Each number is 200 + 20 x the weight over its row's rms, rounded and kept within 0 to 999. Layers, rows and columns count from 0. The size before them is the row's rms in percent of the matrix's.

# layer 2 attention output (transposed), 128x128, rms 0.14, rows 28-55, columns 0-127
105,162,199,212,182,215,193,223,165,199,206,201,205,176,185,221,182,212,252,221,205,192,225,187,179,204,205,203,154,220,222,201,190,197,188,194,244,192,177,199,216,230,233,189,201,206,215,190,184,198,212,216,189,227,205,255,229,196,194,212,213,166,174,206,173,199,198,215,200,194,204,188,221,182,196,238,198,211,179,215,190,212,179,183,166,225,236,181,177,213,191,214,184,207,193,202,179,207,195,191,199,197,200,183,175,217,153,222,243,200,207,234,205,221,216,169,179,230,211,197,185,212,236,208,168,177,173,184,201
101,196,170,192,225,198,190,185,226,208,214,161,206,192,189,203,232,208,216,191,190,180,190,193,250,173,209,220,221,175,167,182,196,215,195,204,202,154,204,202,200,214,204,200,172,231,173,214,207,239,187,199,187,167,231,168,164,201,228,202,215,215,210,217,196,209,218,240,213,231,210,205,171,200,214,167,207,249,177,180,203,171,178,196,193,197,222,203,185,192,210,202,181,206,168,183,192,214,208,244,215,195,186,177,213,224,218,213,165,242,215,169,202,193,199,215,198,184,199,199,227,192,183,172,178,224,215,211,203
106,184,185,185,183,212,168,190,193,217,195,236,246,255,198,209,223,189,215,225,201,206,205,206,194,206,197,183,161,205,208,227,182,192,210,169,205,225,177,218,231,168,184,220,223,195,183,182,210,189,187,204,220,204,214,180,211,195,242,191,197,186,184,146,211,197,223,206,193,184,203,198,221,198,182,234,191,221,234,202,209,192,190,186,201,218,173,195,236,190,167,191,232,217,218,210,235,208,174,198,187,223,188,188,199,180,180,201,228,192,224,172,210,220,182,178,207,209,211,206,176,180,232,160,204,169,232,188,223
093,266,175,181,178,230,203,216,179,198,189,218,215,169,225,196,197,165,209,185,192,226,198,216,193,179,210,208,229,174,212,206,186,148,211,207,218,220,196,185,219,201,180,205,207,214,163,195,205,205,212,180,174,219,208,192,197,156,226,196,203,199,209,151,203,212,202,205,234,174,218,168,215,194,213,215,227,234,203,224,225,225,163,211,185,173,178,191,212,187,213,222,225,193,206,190,198,225,197,196,225,217,207,166,220,214,188,193,208,201,241,203,219,192,204,193,237,193,191,223,169,173,212,207,214,180,201,209,211
105,182,219,241,178,191,189,209,184,189,206,216,217,210,194,208,206,226,190,216,230,220,210,177,233,215,205,180,198,207,222,202,185,183,240,181,201,241,188,209,199,151,185,192,168,183,202,200,190,176,232,207,210,201,212,200,226,215,221,195,214,196,201,217,188,182,223,163,193,201,224,193,241,210,180,215,201,162,201,206,241,226,198,198,217,197,204,223,200,222,212,217,262,202,240,181,213,201,207,196,195,204,203,221,206,195,194,205,226,189,144,178,204,208,194,202,180,195,180,177,237,213,193,186,173,196,162,226,165
115,183,172,185,245,211,189,205,186,216,188,246,238,201,219,183,189,203,199,195,205,197,197,188,205,202,215,185,175,177,183,190,208,192,189,215,165,190,179,212,215,206,209,214,164,237,200,205,163,196,182,162,219,245,216,216,194,211,211,218,182,193,148,184,174,213,174,203,220,163,234,217,208,216,187,193,192,242,195,204,208,213,237,174,187,189,179,173,198,192,168,214,206,184,212,197,214,225,180,220,212,231,198,208,183,182,178,211,191,202,205,170,191,202,167,214,208,220,181,212,190,195,167,193,195,214,239,180,242
117,175,218,176,199,183,184,199,238,230,218,190,198,207,190,200,218,202,205,219,187,183,213,193,188,210,178,205,152,203,179,201,199,215,152,229,226,161,182,211,225,208,208,219,214,211,168,185,192,235,138,219,229,206,231,184,182,184,235,176,209,212,201,185,217,197,230,196,204,241,220,210,197,200,163,208,198,214,204,210,208,179,212,185,169,175,226,191,174,206,195,202,216,215,209,195,210,164,176,213,212,210,207,225,186,227,182,204,205,230,200,204,207,224,215,205,210,180,199,232,230,191,193,227,238,206,222,168,194
105,206,147,177,185,217,174,204,207,207,195,247,187,213,206,194,210,173,180,185,207,189,222,219,218,150,218,187,194,201,208,203,201,202,222,160,212,168,177,191,193,158,218,199,201,226,208,185,203,185,185,195,221,221,215,201,217,215,203,201,211,215,201,177,211,219,222,199,205,174,182,165,222,204,185,244,190,227,225,169,218,219,170,176,231,199,237,192,232,223,201,203,192,183,228,198,228,241,232,205,174,196,175,197,175,204,181,210,212,213,196,180,194,195,184,207,227,204,173,208,178,183,231,182,229,190,211,224,189
115,172,211,194,178,191,174,227,180,196,219,195,216,221,210,223,197,225,224,206,210,216,198,200,171,203,201,206,162,195,245,212,225,177,211,207,167,229,199,204,213,237,201,199,207,173,210,173,213,205,181,189,184,219,181,209,253,234,212,169,177,208,174,155,221,202,167,221,203,185,203,206,211,231,207,211,198,191,200,225,171,228,209,143,205,207,171,195,222,191,204,185,206,215,207,178,225,203,198,178,198,217,232,188,198,195,194,207,222,238,208,225,204,226,216,181,206,228,201,214,154,210,220,235,198,195,187,211,190
084,119,220,185,204,190,191,200,211,202,187,224,217,213,190,199,211,217,222,223,225,189,173,186,220,226,183,208,191,230,182,179,207,204,205,216,202,176,186,244,203,215,172,226,219,206,200,187,198,202,210,204,218,186,234,199,212,208,202,212,201,208,233,212,207,174,233,160,199,223,211,262,197,228,192,207,202,185,241,184,198,190,226,196,193,209,216,204,187,196,168,187,178,201,212,193,170,239,205,179,194,203,175,240,207,195,179,202,242,226,189,182,199,175,188,195,195,235,184,232,201,195,196,179,209,209,216,203,223
089,236,203,221,169,201,187,203,211,194,181,221,189,210,212,166,211,232,166,202,161,226,215,211,202,181,230,205,150,177,184,204,178,214,218,212,220,212,190,199,207,216,190,220,217,228,188,186,218,219,192,186,212,236,234,208,234,195,198,231,224,177,212,180,187,213,226,196,219,194,198,190,211,183,212,246,201,213,226,217,184,190,178,189,185,165,210,151,171,167,231,240,187,187,220,215,214,195,204,204,228,190,186,211,193,189,201,206,219,222,213,229,234,218,190,211,244,183,202,201,212,213,219,217,216,216,204,202,183
121,217,222,179,229,191,192,187,223,198,208,162,204,180,228,165,210,220,193,206,229,193,208,207,217,201,184,217,165,160,158,194,173,192,194,204,227,190,189,212,204,210,204,210,171,205,203,192,170,183,190,217,193,224,201,212,153,227,206,193,167,169,201,217,180,211,195,169,211,187,226,178,225,193,196,149,180,240,170,184,169,197,201,220,152,186,201,182,180,203,191,241,202,204,169,180,226,202,162,217,206,221,196,188,184,215,192,190,216,175,193,193,185,193,215,237,188,207,210,232,221,210,206,215,213,188,202,195,215
107,212,204,197,196,206,214,168,187,204,186,171,198,203,212,180,193,229,232,202,202,199,178,193,213,196,199,256,216,153,226,184,172,187,201,207,174,213,201,192,203,211,205,197,224,202,191,213,215,178,159,155,195,202,199,169,197,217,205,192,185,205,238,231,195,180,194,230,232,202,215,238,210,205,215,175,187,177,257,186,224,203,182,228,239,219,187,186,196,185,200,209,191,236,220,211,206,194,196,201,176,177,227,259,216,195,198,200,192,180,215,201,184,210,219,216,193,205,224,209,211,240,207,216,190,226,206,224,226
094,216,201,223,189,186,188,200,210,240,203,182,150,205,202,193,197,187,241,171,193,206,209,228,202,188,181,232,193,159,225,206,226,219,194,173,193,233,205,184,209,212,203,179,206,198,196,227,213,197,156,168,181,191,171,220,183,199,193,220,210,224,209,198,189,197,155,194,194,227,208,201,181,227,192,141,197,215,155,205,197,206,192,214,211,237,195,177,229,169,192,219,191,177,187,186,228,179,189,182,184,186,227,204,227,223,217,237,225,173,178,184,198,207,205,211,183,204,188,195,204,211,195,220,195,193,182,192,158
115,213,187,212,203,206,191,183,231,208,185,186,198,247,190,214,177,179,193,210,228,170,192,197,218,196,210,226,173,205,194,178,180,235,230,173,232,189,207,203,187,194,163,206,204,181,172,205,220,232,182,205,224,212,199,183,205,210,191,183,227,185,195,240,224,211,225,239,210,168,169,162,184,211,208,201,208,186,216,190,208,200,167,197,206,223,231,209,220,218,183,148,205,225,190,207,209,188,215,250,190,188,190,215,207,205,223,204,205,225,247,180,219,180,206,206,230,195,209,204,211,187,236,199,234,181,227,216,211
120,216,194,183,222,215,203,186,190,206,217,163,214,177,204,189,223,214,206,210,170,226,220,194,212,180,181,206,237,202,175,225,183,142,216,212,196,195,223,147,222,154,231,175,225,200,191,179,198,180,186,220,196,168,191,173,187,203,200,209,211,199,237,217,194,212,202,188,211,201,229,193,185,143,205,198,178,208,185,234,203,187,195,198,197,206,209,232,223,201,215,219,185,170,204,218,197,197,207,178,157,177,174,190,187,224,210,172,164,188,190,219,198,227,197,200,180,216,180,194,175,199,211,219,176,235,192,207,195
099,179,226,213,175,180,218,185,180,194,163,205,233,216,208,215,166,209,187,167,216,199,189,193,202,178,199,195,221,225,208,195,203,241,210,189,207,220,218,196,212,151,165,218,193,216,188,175,208,183,219,205,165,174,183,177,242,162,213,206,179,218,234,195,214,198,212,164,196,224,209,241,207,186,207,210,183,200,215,183,220,206,182,195,229,171,196,215,202,209,211,191,238,189,208,162,186,199,222,175,196,188,161,214,240,202,176,212,215,210,190,186,212,162,217,216,208,195,165,173,188,205,207,178,214,201,172,215,210
103,222,216,184,229,248,215,205,199,181,224,199,203,167,189,192,221,224,206,202,191,175,167,197,240,192,171,214,243,191,173,196,194,171,189,207,217,153,218,189,235,188,199,229,215,231,171,174,205,219,193,193,176,194,215,162,178,174,204,183,204,203,220,193,195,210,262,176,193,226,214,216,176,177,202,180,221,234,195,201,175,203,220,181,193,180,209,193,188,223,232,210,186,196,169,212,172,221,194,204,199,202,195,195,183,211,215,200,195,196,198,172,181,216,210,222,191,204,189,206,173,182,211,171,235,189,194,177,226
113,193,202,221,220,184,176,171,218,206,191,207,225,202,214,178,196,207,170,209,204,179,187,198,198,203,174,215,187,214,161,198,195,202,234,220,195,222,182,234,238,173,191,234,216,195,214,177,199,196,204,210,235,216,227,185,210,209,173,219,211,179,245,223,198,202,189,177,188,174,195,236,211,198,199,238,177,185,204,185,223,201,184,218,179,195,224,217,211,191,177,182,222,220,220,202,204,171,205,165,193,205,173,229,199,207,244,176,182,208,218,193,234,202,178,198,220,183,180,206,225,184,256,189,206,163,238,208,205
093,273,198,183,192,236,196,180,177,209,202,214,213,178,192,220,171,201,182,190,217,210,205,183,210,214,221,198,213,179,214,191,198,182,177,205,208,227,173,197,201,192,205,193,184,241,190,200,225,199,210,215,193,187,210,220,190,202,217,220,183,196,228,172,216,188,191,204,187,184,193,225,207,227,233,205,201,251,202,232,180,208,227,181,174,184,192,181,186,208,193,219,198,203,130,183,180,190,205,202,187,213,230,177,195,206,225,210,246,198,197,227,189,177,177,236,213,250,199,215,166,201,191,189,198,200,216,200,183
116,225,195,206,219,198,223,205,164,149,197,238,207,194,184,177,171,195,154,198,207,193,203,214,205,229,199,213,210,179,171,195,205,215,168,199,197,189,187,210,205,212,198,205,205,223,204,226,193,197,244,199,171,219,203,260,188,201,184,185,173,150,172,187,183,205,186,182,204,190,189,192,181,199,182,195,204,192,196,198,190,187,233,189,193,171,173,212,189,232,213,225,185,187,170,194,199,172,162,203,211,198,217,185,204,205,176,180,242,145,162,220,192,186,216,217,205,185,198,185,204,192,192,177,195,208,194,160,217
119,196,200,215,212,191,207,184,208,187,178,215,203,225,176,200,181,183,226,202,213,175,171,190,210,216,216,204,194,182,218,174,193,264,205,218,200,213,217,231,169,260,159,218,184,216,213,219,179,201,219,176,181,214,203,201,202,174,200,196,197,216,195,212,188,196,190,207,176,214,170,202,203,226,204,205,206,208,196,173,234,201,214,149,220,197,167,192,169,203,186,194,228,216,214,194,187,194,185,208,229,194,232,228,237,172,170,208,174,177,226,183,214,193,216,190,208,190,206,206,232,182,141,188,219,193,191,197,223
095,163,205,211,204,205,215,209,238,204,209,177,192,226,198,170,213,210,219,184,219,204,180,204,187,196,225,183,178,205,210,217,176,225,236,204,210,198,169,210,196,232,183,209,164,226,211,194,147,208,216,216,236,187,207,219,237,226,204,188,206,199,213,218,194,215,204,212,169,180,203,174,237,191,193,214,171,190,201,171,186,207,180,246,174,189,182,190,168,171,192,198,211,188,175,199,186,166,178,231,201,179,230,211,215,228,181,201,213,172,230,221,195,178,205,213,211,182,189,216,220,156,215,190,217,205,238,217,198
090,246,215,232,181,181,193,197,196,221,175,180,184,197,215,213,207,206,210,140,181,176,189,219,230,171,194,181,179,167,212,195,199,219,190,202,215,198,213,170,199,179,208,206,186,213,226,179,189,222,208,213,212,152,210,232,176,166,209,185,217,198,233,206,194,238,197,199,221,215,208,188,225,175,217,210,160,201,130,204,219,210,169,194,184,200,220,209,187,184,227,192,213,185,217,206,192,191,187,197,180,183,189,215,204,214,230,229,192,219,196,213,205,204,201,221,195,183,204,185,215,176,186,217,163,225,191,205,166
108,235,208,205,224,190,194,211,183,170,152,206,237,174,202,182,189,181,181,211,216,204,189,204,209,209,187,172,152,206,163,163,218,205,215,188,236,228,198,187,209,211,188,186,197,170,195,155,165,189,233,217,220,203,174,194,222,195,179,210,189,180,203,193,201,222,216,202,187,170,196,175,198,206,200,217,196,194,157,233,203,202,202,144,207,202,176,223,225,208,210,147,187,170,194,201,222,196,187,175,194,210,230,200,197,196,223,205,173,194,200,192,198,157,201,199,196,224,190,200,188,210,206,202,232,202,178,176,207
115,197,212,202,206,196,218,184,192,190,203,179,161,183,212,201,198,199,207,185,198,222,218,230,169,195,193,202,179,189,213,228,225,241,236,207,225,197,205,193,193,227,158,210,204,191,223,219,188,190,226,184,173,244,197,194,199,230,190,203,211,233,206,232,197,189,192,185,189,227,166,185,224,210,197,176,198,186,176,183,197,207,184,214,211,195,183,177,199,197,208,207,214,184,204,204,218,195,195,160,240,201,222,177,206,204,204,173,238,139,219,202,192,216,242,173,170,208,247,192,237,191,222,214,232,173,196,202,183
096,165,201,192,211,222,191,190,186,187,198,185,227,205,201,235,215,199,188,235,163,174,182,200,225,264,217,195,185,246,161,184,201,196,212,202,217,191,205,218,193,191,231,186,214,189,187,220,204,190,231,216,225,174,193,168,175,212,201,190,210,185,213,224,215,202,217,171,218,203,176,192,192,202,153,239,201,193,211,186,248,163,215,206,186,236,189,232,219,192,170,189,191,220,203,174,211,224,167,213,198,202,195,227,205,196,197,211,184,201,173,184,209,181,166,188,184,202,196,229,207,190,184,198,193,228,177,194,181
106,136,188,227,190,191,210,202,218,216,204,210,172,213,220,212,241,219,224,180,215,230,223,189,205,191,192,210,196,193,211,221,231,204,260,202,189,203,215,201,228,189,202,199,202,218,242,165,175,199,197,178,212,235,174,203,206,219,177,217,217,221,229,251,176,199,195,215,210,193,198,176,229,194,205,198,203,175,210,218,189,211,169,218,197,225,230,175,219,197,214,214,226,180,238,191,202,191,212,168,190,171,209,219,203,209,185,227,205,192,247,198,219,215,204,176,182,196,201,192,206,197,220,213,184,182,196,231,204
# layer 2 attention value, 128x128, rms 0.16, rows 29-55, columns 0-127
085,195,215,201,235,146,189,214,221,229,180,177,196,180,199,194,212,168,208,211,204,194,184,195,215,174,213,169,251,193,196,207,193,178,188,201,182,190,215,201,190,169,209,208,189,210,171,208,193,213,163,166,214,194,215,227,209,193,180,203,220,206,214,231,205,243,179,184,206,175,208,205,177,184,191,215,226,193,221,164,182,171,203,203,162,230,261,199,181,192,226,217,186,191,204,182,187,211,197,203,191,219,192,221,217,229,214,226,154,179,169,197,201,180,181,186,212,193,190,185,192,188,172,218,213,238,209,197,220
097,188,215,209,175,189,183,185,218,204,277,209,219,202,222,196,219,179,186,188,206,193,202,210,203,195,186,202,170,228,192,218,206,218,210,219,179,223,190,204,189,212,199,233,203,196,206,193,215,187,192,201,226,183,220,240,225,211,198,205,173,189,187,189,212,182,229,197,216,169,203,217,258,231,185,208,149,193,216,209,200,229,174,202,195,184,163,207,212,204,179,186,209,211,205,198,256,206,204,165,189,217,192,206,188,157,194,181,220,203,209,186,179,233,190,227,191,202,188,216,183,172,209,164,204,216,175,225,182
099,210,182,168,180,204,201,194,197,220,222,220,221,204,193,195,184,222,173,175,204,194,210,218,233,238,188,166,203,207,194,169,230,192,226,219,164,181,192,184,203,189,207,209,190,176,201,218,187,198,215,213,216,161,192,205,193,183,200,177,212,209,225,195,256,251,199,209,204,224,176,193,216,216,184,222,157,205,216,223,213,208,191,233,218,192,187,212,164,189,211,196,186,175,214,237,226,201,183,164,197,199,219,173,180,183,184,192,196,185,246,215,225,175,200,234,197,232,207,190,243,192,216,180,194,207,199,194,179
091,193,187,207,192,217,208,176,196,227,214,199,211,207,204,230,203,234,203,196,217,191,230,208,203,207,204,186,170,211,208,222,199,214,201,201,177,215,185,193,186,217,174,208,200,197,224,187,199,186,238,193,193,241,226,171,177,195,195,187,208,191,223,225,206,170,215,178,225,243,167,191,241,212,197,232,153,186,202,223,246,244,206,210,236,228,177,235,215,206,195,189,219,183,171,210,227,195,206,218,215,191,162,222,214,192,200,144,202,219,212,193,194,232,193,197,206,192,196,215,211,201,199,175,162,184,169,200,212
106,191,179,189,214,190,210,211,203,229,224,213,197,216,188,195,200,185,188,196,217,206,208,200,235,224,211,186,196,196,174,182,190,242,200,215,156,210,183,246,201,239,202,244,204,206,209,196,148,197,202,189,194,189,221,236,209,204,200,209,195,182,193,180,206,188,192,171,183,146,226,200,249,225,243,212,207,194,166,192,183,210,229,199,207,156,182,190,228,242,209,194,207,184,209,197,204,197,184,205,215,206,191,198,217,167,203,195,198,212,201,232,181,216,176,229,243,184,217,222,202,194,163,177,195,197,196,199,213
098,194,250,189,220,165,174,219,213,206,238,193,185,187,209,206,219,196,214,184,195,199,198,206,177,158,193,181,191,209,195,213,217,194,172,201,200,204,199,246,210,210,195,204,201,203,181,170,186,228,180,215,199,229,210,215,221,199,238,197,184,181,201,190,164,206,212,194,243,189,230,204,223,188,190,232,187,196,199,159,180,206,200,216,161,218,186,161,237,195,169,186,206,222,156,178,175,221,195,211,188,199,212,238,223,183,213,188,153,187,193,208,167,226,182,216,209,211,194,191,183,172,171,190,210,212,212,208,196
084,199,187,198,191,204,186,171,200,226,226,229,190,177,210,199,241,184,176,206,165,194,194,207,218,187,211,170,191,228,208,208,207,207,201,187,139,194,192,146,189,179,193,218,196,198,221,208,203,226,188,219,215,177,221,205,195,202,199,164,215,209,213,237,213,228,215,221,234,180,175,197,195,235,188,196,179,202,199,220,214,231,202,205,203,215,203,215,171,220,212,177,200,189,186,220,258,210,217,176,205,187,195,186,174,205,182,183,212,219,249,146,209,171,211,217,184,234,196,217,215,175,202,205,198,209,199,204,209
090,194,219,231,181,193,176,214,187,206,228,212,196,217,218,215,227,208,163,209,165,203,180,209,178,183,180,194,171,204,221,209,238,216,208,209,252,219,194,190,222,178,204,153,212,200,210,187,238,218,203,165,209,217,192,182,218,225,203,213,171,221,156,195,168,173,203,236,220,185,182,185,215,213,214,198,194,205,194,198,173,242,200,182,212,233,175,232,222,189,185,181,206,225,247,197,207,194,221,195,190,206,237,206,193,168,203,170,212,198,167,189,195,206,193,214,199,184,177,196,186,208,209,235,197,207,203,217,217
089,195,221,221,212,196,218,217,193,208,203,217,191,191,199,201,205,174,211,214,221,205,189,182,196,184,207,236,197,191,217,210,180,194,204,195,214,196,198,228,224,215,194,203,205,201,177,153,181,200,224,206,178,228,223,182,221,202,205,204,220,180,191,199,166,157,222,168,204,153,218,200,208,182,221,203,238,202,189,195,195,208,196,184,175,205,213,186,255,230,181,208,214,221,181,165,187,201,189,236,213,202,185,243,252,195,211,197,195,230,174,211,181,230,174,168,250,161,203,216,179,197,182,217,209,208,174,203,216
092,205,183,162,200,202,179,209,191,206,238,194,212,195,191,189,200,236,187,157,189,197,223,214,204,231,192,202,189,216,200,184,226,224,197,208,139,217,191,197,181,201,185,188,181,196,229,229,185,181,199,184,216,157,194,222,199,175,225,173,198,192,229,196,233,232,184,226,196,210,201,207,204,218,189,228,161,197,190,224,244,202,218,231,216,216,190,170,198,210,186,202,188,188,170,217,183,207,159,163,186,179,203,175,200,189,213,199,184,179,233,217,195,227,209,218,227,217,228,176,213,192,180,186,210,205,236,207,185
130,190,199,165,199,209,208,179,206,185,214,196,178,178,192,212,188,183,207,202,237,201,230,219,208,185,214,199,209,173,182,205,174,198,206,203,206,189,186,228,218,170,188,229,221,196,201,167,174,193,172,222,162,233,215,192,173,176,198,187,176,168,205,175,191,211,221,178,208,176,250,199,227,186,229,176,172,211,172,210,203,186,208,213,193,181,189,185,210,230,204,208,212,159,192,198,192,180,175,216,244,200,194,204,222,239,241,172,164,194,209,211,183,209,189,221,195,195,194,243,223,224,204,181,215,178,203,181,239
096,193,197,186,201,196,196,192,204,220,191,188,201,213,196,186,182,186,238,217,213,177,192,206,221,218,217,265,221,194,239,204,182,183,192,216,182,207,194,199,211,232,215,195,196,218,175,201,228,147,191,175,178,225,224,179,219,175,175,219,241,198,248,210,213,187,183,215,199,219,197,226,199,172,205,207,193,176,225,221,194,191,213,179,206,207,200,168,212,140,228,214,198,222,209,193,169,209,187,234,193,200,212,219,188,196,180,213,177,191,215,175,187,242,191,155,218,212,212,194,223,211,211,207,194,203,203,211,232
094,200,204,200,203,176,189,214,212,189,186,170,190,223,226,200,233,194,194,200,176,200,201,217,194,175,193,198,226,198,205,216,201,207,198,209,212,195,208,191,194,159,214,178,218,213,185,197,239,179,154,181,221,238,184,176,205,210,192,226,180,208,205,212,207,181,157,222,186,233,201,197,206,180,208,196,204,205,220,171,176,211,165,186,186,248,170,243,160,191,235,210,188,186,226,193,217,204,237,208,199,208,217,183,172,238,173,184,195,180,174,199,197,175,223,192,169,209,198,186,191,247,205,207,170,206,242,205,198
103,206,208,180,178,185,183,194,198,178,229,205,206,203,201,180,186,177,170,213,204,197,194,225,202,189,215,207,213,209,196,184,227,190,201,201,193,199,185,189,200,208,198,170,197,182,222,203,222,211,202,230,229,188,194,192,211,187,206,204,242,219,214,217,192,244,218,216,219,197,182,182,209,209,167,226,208,204,244,179,249,150,186,211,188,287,205,214,168,197,192,180,178,229,175,201,226,209,182,187,208,205,213,200,191,198,184,183,196,201,263,199,181,182,215,197,210,176,205,181,189,186,210,188,237,233,206,201,210
102,205,206,186,193,232,207,170,190,224,201,199,206,159,197,176,181,227,229,193,169,193,213,195,187,205,181,197,213,203,203,197,203,160,212,206,167,180,204,168,177,185,224,177,196,191,177,210,201,187,194,205,195,156,180,158,180,186,216,199,213,203,221,196,207,196,211,179,212,221,220,220,225,209,211,179,154,206,173,249,192,204,175,202,220,179,201,195,187,169,189,222,187,167,211,207,189,201,227,163,180,196,157,176,147,200,205,192,187,201,227,196,220,236,175,197,185,218,166,188,214,223,212,207,195,218,182,195,164
117,198,181,199,183,201,202,158,203,219,174,193,220,176,191,207,194,165,177,166,192,189,249,192,169,189,196,221,208,196,162,189,211,207,178,180,217,230,241,219,153,207,201,212,195,198,188,227,177,191,244,214,190,203,215,204,207,189,194,165,208,196,229,210,219,219,224,144,213,211,176,183,201,184,182,178,165,205,209,221,205,225,204,244,196,197,198,208,188,207,199,197,202,183,192,216,248,193,205,196,197,197,193,195,175,172,213,194,200,225,204,188,237,222,201,177,195,234,193,220,169,171,220,195,204,169,191,214,177
090,203,233,160,225,222,209,204,198,209,188,191,179,174,188,165,206,200,199,197,192,184,187,207,183,179,187,206,226,201,172,195,213,164,184,235,186,189,210,238,200,230,231,193,196,204,147,210,194,181,184,187,183,175,213,193,220,189,184,214,186,190,221,167,204,241,217,155,233,205,239,213,209,187,200,175,215,193,208,179,147,205,197,219,184,175,209,170,181,179,207,230,179,181,182,204,184,216,200,198,198,203,204,205,181,196,205,200,174,171,218,217,190,244,181,217,198,196,177,179,194,200,182,157,206,231,186,209,189
111,221,190,179,185,195,212,213,199,176,194,214,212,190,205,163,192,199,183,173,191,187,195,172,190,193,180,246,170,203,170,205,191,206,216,216,201,209,226,228,186,197,184,193,193,194,171,194,181,201,181,211,201,213,201,188,195,190,213,195,203,193,244,197,217,254,211,158,225,207,199,212,234,157,202,216,161,196,213,205,227,182,186,205,163,188,210,192,211,199,161,193,203,227,204,176,201,214,182,160,147,187,192,200,200,179,206,209,201,202,234,196,177,211,210,176,219,229,202,164,168,209,221,190,233,204,200,252,188
112,205,173,186,174,207,184,182,196,233,228,212,198,189,192,197,187,220,191,224,199,205,241,208,209,207,206,175,224,208,177,197,214,213,193,224,158,206,191,227,194,202,219,210,188,195,207,201,208,178,218,188,220,158,229,219,213,193,185,205,174,218,182,181,219,185,191,202,195,192,206,194,216,242,207,224,180,203,223,185,202,238,194,232,181,188,168,233,164,199,218,188,186,149,196,246,234,199,202,193,230,217,225,192,176,194,198,181,191,220,210,221,188,245,173,249,189,208,175,202,210,216,182,173,181,207,202,169,177
102,206,183,190,218,213,205,213,182,177,196,211,208,209,187,181,199,249,202,185,207,209,216,193,206,223,204,211,179,203,178,186,204,236,187,193,180,198,194,226,177,241,193,223,191,196,202,237,154,205,170,191,185,192,174,260,193,204,214,183,177,189,202,179,222,218,188,197,173,195,220,208,162,224,198,169,202,200,192,187,205,206,260,229,197,152,193,175,194,209,211,217,206,188,185,210,191,195,180,192,218,187,220,168,196,173,173,217,242,163,179,204,211,186,217,230,188,195,225,191,208,202,179,149,202,199,199,194,205
085,201,185,205,196,180,210,211,206,195,182,192,193,231,191,201,193,195,171,201,244,195,172,201,235,222,218,207,173,197,205,193,217,252,205,204,212,214,197,262,191,253,210,199,189,221,212,188,191,192,222,166,207,232,206,232,215,200,176,201,218,210,189,217,184,229,179,213,179,198,197,187,177,202,188,246,203,179,217,168,209,198,202,207,200,231,197,200,220,214,209,182,206,224,184,189,184,216,181,248,214,219,234,222,248,202,180,207,194,205,215,209,171,182,202,201,225,170,243,195,179,194,178,171,189,185,202,210,215
097,191,201,180,206,220,212,182,217,204,174,172,187,170,196,235,195,198,184,213,230,186,219,218,205,213,213,200,168,193,172,218,193,249,207,205,190,212,208,257,201,227,205,240,202,220,229,193,172,190,191,198,208,237,223,227,181,196,201,189,191,225,231,234,183,198,195,192,219,180,181,190,239,208,207,227,180,194,184,193,209,188,191,207,231,203,195,214,212,216,213,184,218,180,213,202,197,198,173,209,242,223,163,203,246,184,209,168,190,196,200,183,175,221,196,209,198,169,236,212,166,178,169,197,194,171,185,189,222
081,208,182,167,195,188,189,222,200,200,178,177,208,193,200,196,177,205,173,170,184,217,214,206,187,203,190,189,211,213,184,194,213,196,189,192,144,207,196,194,178,182,195,184,176,203,209,247,199,195,191,183,217,191,185,194,179,192,200,222,205,224,251,221,224,229,176,156,191,253,206,214,208,203,196,213,177,213,212,185,213,183,192,227,179,206,197,205,126,221,212,196,184,171,195,208,207,203,205,166,197,197,205,173,197,214,199,208,168,203,237,233,193,200,201,209,162,198,234,178,198,222,169,208,208,205,235,197,159
096,208,187,193,176,213,202,192,191,173,181,212,210,190,197,182,193,244,178,216,190,188,209,212,194,240,188,147,170,204,166,180,224,193,214,205,188,186,181,193,183,212,201,195,196,171,229,197,167,184,235,196,205,165,164,177,194,198,203,198,195,202,199,192,178,258,204,186,224,211,234,184,224,248,194,213,180,210,185,204,211,217,201,211,197,223,170,249,183,241,181,169,203,172,204,222,190,204,224,155,185,216,187,177,191,187,198,188,219,193,223,213,225,211,209,237,205,197,199,200,189,206,206,177,202,206,232,208,199
089,191,211,206,216,225,199,193,207,157,164,172,185,211,216,197,196,213,234,205,209,179,168,230,186,180,201,215,169,187,220,214,208,214,206,205,239,186,211,200,210,193,200,190,202,213,206,177,192,192,200,220,208,278,175,215,192,193,201,197,227,186,199,225,182,225,171,192,179,215,192,199,190,176,199,173,219,185,196,189,175,168,176,174,198,215,219,172,217,192,217,228,210,224,191,162,173,212,196,218,203,217,213,200,205,252,203,227,226,171,195,175,194,169,230,174,174,187,228,189,198,238,218,191,220,189,213,205,204
091,192,197,219,214,166,189,219,196,181,197,208,222,215,193,186,204,177,227,239,215,197,217,191,181,175,209,213,207,207,193,209,177,179,184,198,232,178,195,200,219,210,170,178,202,193,194,183,212,205,208,218,199,183,189,225,209,182,209,230,222,186,195,206,175,178,245,192,215,161,220,208,197,196,185,203,244,203,231,199,211,169,212,173,182,267,229,219,196,229,162,200,210,221,188,164,177,205,211,218,189,198,165,241,251,183,192,224,211,196,164,212,207,202,191,172,216,169,183,197,178,174,190,204,200,214,210,195,205
095,186,235,243,204,200,221,195,207,235,199,163,186,182,217,247,236,184,212,197,185,189,190,214,197,154,203,211,187,202,235,220,188,182,215,201,233,211,201,194,207,204,210,195,213,234,231,215,220,205,218,176,190,233,190,181,207,215,185,189,208,203,209,262,163,196,205,223,215,217,163,177,213,190,194,178,214,185,186,209,184,211,183,206,227,230,225,203,193,176,211,211,207,217,206,197,204,211,225,187,168,218,191,218,199,175,199,182,190,212,163,168,216,200,204,162,189,212,200,224,174,178,227,223,187,171,190,216,221